config = dict(
    num_attention_heads=8,
    norm_place='pre',
    rope_theta=10000.0,
    qk_norm=True,
    tie_word_embeddings=False,
    init='orth',
    init_std_qkv=0.0746,
    optimizer='soap_variant',
    learning_rate=0.0101,
    beta2=0.95,
    schedule='wsd',
    decay_fraction=0.622,
    dataset='wikipedia_en',
)
Each number is 128 + 32 x the weight over its row's rms, rounded and kept within 0 to 255. Layers, rows and columns count from 0. The size above them is the row's rms in percent of the matrix's.

# layer 9 MLP down (transposed), 320x128, rms 0.388, rows 311-319, columns 0-127
size [ 84 100 104  94 102  75 107 104  97]
[[217 121  66 135 113 108  81 114  71 110 141 193 124 153 174  94  77  90 136 127 136 129 142 133 107 150 149 107 126 187 151  84 122 135  92 111 126 147  76 132 168 102 164 119 114 144 131 140 138 132 143 125 107 105 131 153  10  92 191 120 199 127 118 128 115 155 138 112 102 181 144 136 127  78 128 108 107 108  88 119 185 110 136  96 157 183  96 112 209  99 119 120 134 121 105 155 144 116 108 110  94 136 121 171 180 114 115 158 106 131 161 150 152 104  90 109 109 184 125 122  86 189 148 146 120 161 178 156]
 [125 141 135 116 166  93 147 155 120 129 120  60  80 148 109 111 142 142  93 126 138 128 108 151 103 139 130  87 143  86 133 146  83  98 138 121 173 120 174 171 136 117 106  93 151  88 111 145 117 161 134 137  78  94  96 124 103  87  93  74 167 126 128  96 109 124 120 151 131  38 117 121 135 145 116 117 110 116  94 128 175 115 114 108 151 115 133 117 136 203 157 140 171 135 153  83 195 209 113 174 112 134 120 186  86 136 162 179  78 131 201  96  74 148 141  83  83 135 117 154  63 114 218  89 146 141  97 102]
 [140 108  96 148 114 195 173 114 148 140 106 116 126 129 153 144 104 125 188  60 110 106 182  82 126 159 112 147  85 132 170 184 153  93 117 127  98  98  81 143 113 119 204 123 146 111 147 175 120 186 127 140 156  94 132  74 103 103 122 106  94 124 131 138 109  59 124 111 177 174 142  80 148 154 155 116 107 110 161 138 130 135 129 152 151 123 104 129 151 109 136 144  81 138  55  98 106 112 134 202  73 107 197 101 132 135 129 124  91 102 135 161 176 130  89 142 100 144  80  73 138 172 103  43  82 155 156 136]
 [ 70 115 136 139 153 129 133  84 136 153 163 122 107 103 103 190 123 139 132 163 145 152 107 118 122 113 136 172 126 119 109 125 125 165 117 110 131 172 182 136 124 199 138 169  48 152 178 103 102  96 132 117 117 105 133 168 151 137 131  97 117 121 135 110 102  96  83 165 118 176 167 165 160 146 203 100 178 141  70 115 172 105 163 115 139  75  65 157  75 130 134 113 155 143 123  90 123  99 178  80 124 163 162 145 148 119  68  89 189 109  48 149 124 140 160 148 114 138  89 171  88 109 143 156 110 167 102  59]
 [115 145 126  78 163 168 149  71 128 157  82 147 133 130  84 154 115 149  98  80 170 100  95 144 130 138 165 172 139 166 111  83 200 173 151  54 163 169 145 125 148 153 133 201 143 126 115 155 149 130 159 136 158  98 215  86 125 129 145 165 122 126  50 140  71 121 151  57 108 103 121 154 131 144 103 114 101 121 100 198  89 143 107 123 136 152 125 191  96 134 130 147 164  95 146  78 166 107 120  97 145 112  79 160 128 100 118  53 172 179 160 127 125 107 162 147 144 132 109 116 115 162  97 118 112 128 140 130]
 [128 126 123  58 169 140 129 185 157  93 107 152  86 105 126 121 144  54 137 108 101 138 189 103  98 110  93 143 109 113 108 144 130 164 170  79  88 129 105  94 136 157 124 147 117  49  66 157 178 130  92 104 146 117 113 127 107 159 186 158 144 103 123  91 167 114 162  75 104  84 100 118 107  61 130 121  86 115 155 156 118  96 177 128 139 123 133 179 202  83 149 151 152 127  79 178 125 133 126 138  76 117  77 199 127  80 163 131 121 135 138 123 101 157 128 160  51 149 130 126 156 134 126  63 135 127 143 130]
 [171 169 113  81  92 127  80 139 155 106 140  73 108 137 169 110  82 121 103  77 157 165 135  98 124  89  66 115 122 126 109 107 146  78  99 126 142  43 187  84 122 105 134 143 163 134 127 112 160 129 163  79  99 185  58 181  89 109  69 151 164 109 120 176 162 169 143 116 165 113 192  82  80 160  77 145 126 122 145 157 153  95 106 135 107 150 159 120 127 116 153 153 154 160 142 156  87 109  79 102 147  93  81 123 141 151 110 156 135 136 130 129  92 124 127 158 154 152 170 184 160  85 179 117 112 167  95 121]
 [114 115  95 125 145  94  85 172 160 107 133 131 153 125 156 122 169  96 134  92  89 157 137 164 116 150  90 145 141 119 152 115 143 137  87 110 157 110 173 164  92 154 148 148 134 155 103  90 152 139 126  87 136 141 138  79 182 106 155 130 152 117 139 170  60 184 141 161 133  81 128 150 185 182 166 111 159  97  94 154 106 123 164 134  87 143 152 166 126 147  85 124 104 169 207 123  81 116 148  87 123 110 129  88  70 174 229 146  89 111 163  83 159 167 133 148  63 149 163 148 133  58  94  76 109 147 128 129]
 [152 183 137 103 165  99 175 117 155 189 123  85 105 107 114 143  76 188 117 148  73  89 134 157 124 163 117 168 125  27 124 144 165 123 165 181 153 170  67 105 164 152 159  89  69 189 163 114 164 168 121  90 157 106  70  95 192 127  94 130 112 127 162 103 148  73 124 136 145 127  72 143 128 169 140 110 149 129 161 147 136 120 183 102 125 182 146 118 140 124 172 155 120 119 137 137 111 113  67 127 109  88 110  91 162 142  93 122 136 111 120 111 152 131 172 179 133 134  98 125  97 127 121  94 153 170 108 180]]
# layer 9 MLP gate, 320x128, rms 0.406, rows 312-319, columns 0-127
size [104 101 106 103  96 106 109  97]
[[ 98 142  51 133 147 111 129 242 188 155  61 131 106 162 174 162  99 153 129 126  84 108 100 103 161 137 137 154 140 135  82 138 167 186 110 124 125 127 118 150 122 133 124 109  91 146 140 181 130 141  97 144  99 122 126  74  96 157 131 193  68 149 147 122 131 131 184  86 142 135 172 142 154 152 122 168 145 140 176 184 147 129 172 178 119 100 187 111 139  97  94 100 115 128  88 196 115  95 112 154 207 110 116 126 175 153 164  79 159 108 162 101 149 106 137 170 162 157 129 111 128 123 148 112 128 111 150 134]
 [124 143 153  84 117 126 108 143 153 103  86 148 178 168 137 110  89 141 134 114 134 104 171 130 194 127 122 144 176 187 119 181 135 114 137 147  92 149 176 152  91 180 147  98 178 131 140 176 141  84 147 137  69 146 131 152  75 122  71 184 146 127 124 139  69 153 182 102  96 167 104 113 100 108 154 127 103 131 162  83 135 116 210 137 138 157 106 166 172 148 138 135  82  87 105  79 117  77 149  84  94 149 137 153 128 148  99 103 214 100 153 150  94 147 149 160 157  77 152 104 151 122 148 172  68 146  99 119]
 [111 148 109 219 134 101 146 129 132 139 135 162 141 173 164 118 166 145 110 104 162 160 130 131 147 128 106 109 108 111 106 149 110  53 166 130 167  99 139 152 170 158 128 189 137  93  89 126 157 116 122 140 149 178 143 134 143  92 104 157 106 130  93 170 127 129 206 134 120 147 151 110 109  60 108 147  84  64 157 149 105 162 114 148  93  96 101  60 177 208  96 187 115  96 143  85  98 117 169 120 130 145 145 120 115  62 111 199 118 167 115 130 182 139 136 102 131 142 118  43 143 154 168 142 128  94 149 144]
 [114 114 119 159 206 131 128 119 132 101 156 157 128  97  79 102 164 164  95 155 142 122 147 161 128 208 201 131 102 124 171 165 135 129 125 136 115 109 117 154 134 140  84 112 167 127 184  56 124 114 135 101 188 155 140 153  67 132 198 160  87 129 116  84 115 114 110  85 106 140  75 153 132 122 157 162  88 135 111 159 139  99  96 144 149 134 131 136  95 149 118 177 126 143 154 131 124 125 145 162 166 114 145  80 145  68 132 157 107 145 159 195  65  76 168 118  63 202 159 151 131 152  84 119  83 144 170 142]
 [108  83 135 103  85 161 142 165 175 118 161 143 164 152 123 182  94 110  98 169  81 110 165  73 102 135 133 118  93 180 145 135 147 118 105  99 125  95 146 118 154 103 130 130 167  79  80 143 119 118 105 215 199  79  82 160 143 137 145 139 160 157 107 126 115  78 165 126  96  92 108 185  93  65 103 133 112  76 161 201 184  60 162 141 167 107 171 116 129  68 187 119 130 123 134 167 125 120 126 134 129 125 112 141 139  95 164  70 123 138 118 147 100 102 115 153 148 125 146 182 154 149 122 102 175 128  93 154]
 [154 156 167  97 137 167 150 155 165 129 121 191 146 114 172 129 147 159 143 163 190  99 102  91 134 148 159 138 108 129 114 117 160 116 103 118 114  99 143 174 169 112  84  71 118 154 138 170 127 124 120 137 111 130 135 181 104 117 178 179 139 115 166  61 200 102 149 145 141 145 146 128 138 143  43 120 164  92  98  68 175 152 141 134  97 110  96 113 156 115 114 102 130  91 134  72 100 134 105 163 167 124 127 107 200 131 133  55  77 130 215 123 146 138 131 153 142 118 212 144  68 101 132 155 117 144 114 156]
 [160 118 199 139 140 147 143 154 131 134  93 153 188 166 163 118 106 117 148  99 124  67 116  91  92 116 121 109 109 177 112 116 152 103  84 102 102 137 169 105 173 134 197 138 104 151 153 171 137 110 136 186 123 112 128  90  88 110 115 140  96 132 114 123  93  43 119 147  82 110 134 108  72 165 205  74 152 107 116 146 113 143 175  74  96 139 147 121  99 118 139 161  81 134  95 136 102 102 102 112 178 170 114 105 190 131 141 110 187 101 126  81  59 133  97 105 170 159 162  97 130 190 142 125 148 158 147 179]
 [132  77 132 151  81 145  81 155  76 131 178 144  86  58 113 130 126 165 108 141  90 148 142 120 171 124 163  88 151 177 118 176 146 129 183 166 160 165 176  91 128 153 127 191  94 127 111 166 150  80 127 112 119  89 130 179 124 102 147 205 129 161  78 129 161 184 145 130 133 107 109 155 123 152 160 119  99 144 143 143 138 146 120  92 122  73 142 131 160 148  95 123 130 133 153 144 159  85 159 196 135 130 167 151 179 110 123 152 174 122 174 164 128 101 149 111 115 123 101 174 160  98  56 161  96 194 109  65]]
# layer 9 MLP up, 320x128, rms 0.395, rows 312-319, columns 0-127
size [101 108  98 102 104 100 112 100]
[[113  83 151 125 123 133 168  88 102  83 139 131 173 155  82 168  97 112 168 134 127 121 116 109 132 147 167 120 137 139 117 153 149 139 211 127 161 103 138 149  85 118 118 156 202 137  84 144 125 137 125 103 161  78 100 120 113 125  95 125 138 139 118 183  88 105 150  88 149 147  98 121 194 135 205 112 138 155  76 131 157 127 134 123 148 150 104 145 133 156 130 119  84 175  92 163 117 114 122  98  51  91 122 124 144 140 131 129  50 123 146 154 118 116 119  98 134  58 129   2 154 130 193 175 123  90  86 112]
 [ 85 138 147 118 172 157 108 118 126 146 110  92  98 146 179 105  90 164 136 138 180 107 109 100 158 155 171 124 138  51 136  99 160 122  88 119 177 151 124 111 128  67 126 112  80 201  89 132 160 153 113 137 102 172  87 127 136  84 137 121 124 121 135 169 113  79  85 109 160 129 155 134 123 131 131 113 162 119 135  89 133 127 190 124  76  84 122 137 167 147  74 149 135 147 144 140 126 126  98  86 140 170  70 145 228 159  72 108 100 160  85  72  97  87  45 106 136 162 165  89 144  98 121 155  97 133 150 150]
 [135 133 163 128 127 122  91 142 159 155 111 150 142 154 156 148 114 159 138 128 174 169 126 127  78  84 119 102  93 128 128 117 140 188 139 108  81 161 131  75 120 110 116 125  82 152 128 161 173  61 151  77 111 178 146 111 113 112  93 139 161 152 110 160 126 137 141 158  93 159 107 149 115 141 148 165  84 119 166 105 151 108 168 142 192  69 176 124 146  70 199 124 134  78 148 161 140 169  92  82 140 168 151  90  80  95 157  46 169 125 103 138 132 154  97 206  86 119 187 155 100 157 164 143 101  92 143  78]
 [129  85 127 150 114  85 125 132 157  87 116 182 183  99  71  56  91 179 158 148 106 138 129 150 132 167 106 128 142 123 105 169 131 108 131 114 117  89 115 124 158  56 128 130 131 138  98  94 144 147 142 105 101 100 150 118 100 133 138  64 118 133  79 162 139  70 121 142 191  73 121 121 113 162  64 123  53 107 131 115 203 181 109 152 115 116 186 205  95 128 162 165 148 141 158 147 134 161  90  94 142 137 117 172 123 115 202 177 117 108 122 174 150 146 126 122 128 161  75  94 130 114 141  98 126  89 178 137]
 [ 82 191 108 124 151 127 160 171 107 147 132 104 139 127 149 107 219 125 103  88  83 120 129 170 132 149 107 149 167 111  61 130 100 107  97  90 128 142 146  96 153 102 145 105 140 163 124  92  88 148 125  49  89 147 113 155 140 100 125 109 147  94 103 172 101 165 157 158 165 136 137  99 142 157 107  95 164  89 191 109 103  85  76 109 110 111 102 115 156 150 137 112 147 162 120 105 185  86 134 203 130 100  99 126 162 128 102 130 109 126 135  76 189 175 190 138  99 120  55 134 123 121 134 118 141 110 221  95]
 [142 105  76 167 169 112 134 118 143 128  41  99  65 138 104 111 153 155 155 194 170 141 128 139 127 144 115 105 142 157 118 180 146  96 123 133 179 103  88 182 124 116 132 138 134 178 158 103 125  79 144 130  78 136  74  80 154 117 161 135 131 149 108 122 109 168 149 153 154  91 136 118 170 118 170 110 145 149 102 107 134 146 146  98  86 133  91 190 126 118 171 178 137 115 122 215  93 157 120 150 172 109 110 150 142  62 142 155 122 182 113 129 117 172 128 123 125 121 200  95  95 174  44  70  99  95 107 133]
 [103 146 183  98  66 191 158  97  80  96 118 109  96 128 167 138  82 176 164 126  93 164  84 141  96  83 186 100 133 118 183 122 112 126 122 107 120 125 117 123 110 146 121 155 102  91 106 209 107 118 105  76 125 141 187 137 112 106 103  68  83 117  89 212 112  77 115  53 131 131 127 107 100 125 154 157 141 167 102 130 146 110  76 125 114 117 185 108 163  81 101 173 153 138 105 111 126 121 162 138 142 113  71 174  98 145 127  98 106  98 103 146 166 164 116 115 139 110  97 112 143  61 140 118 128 120 175 176]
 [121 132 133  93  85 140  75  99 133  79  90 112 120 137 221 148 167 114 192  53  90 115 159 137 157 150  57 144 140 132  81 183  77 120  93  85 123 119 129 123 125 134 124 139 121  68  61 115 112 110 112 155  98 160 145 104 133 128 124 123 106  79  76 128 115 142  52 114 168 148 128  88 137 123 118 110 150 153 111 145  97 120  87  65 108 115 105 153  77 132 133  73  97  94 120 118  52 159 137 128 183 163 118 128 136 156  69 118 171 143 129 119  89 153  60 117 155 136 163 136 172 168 126 101 122 137 125 100]]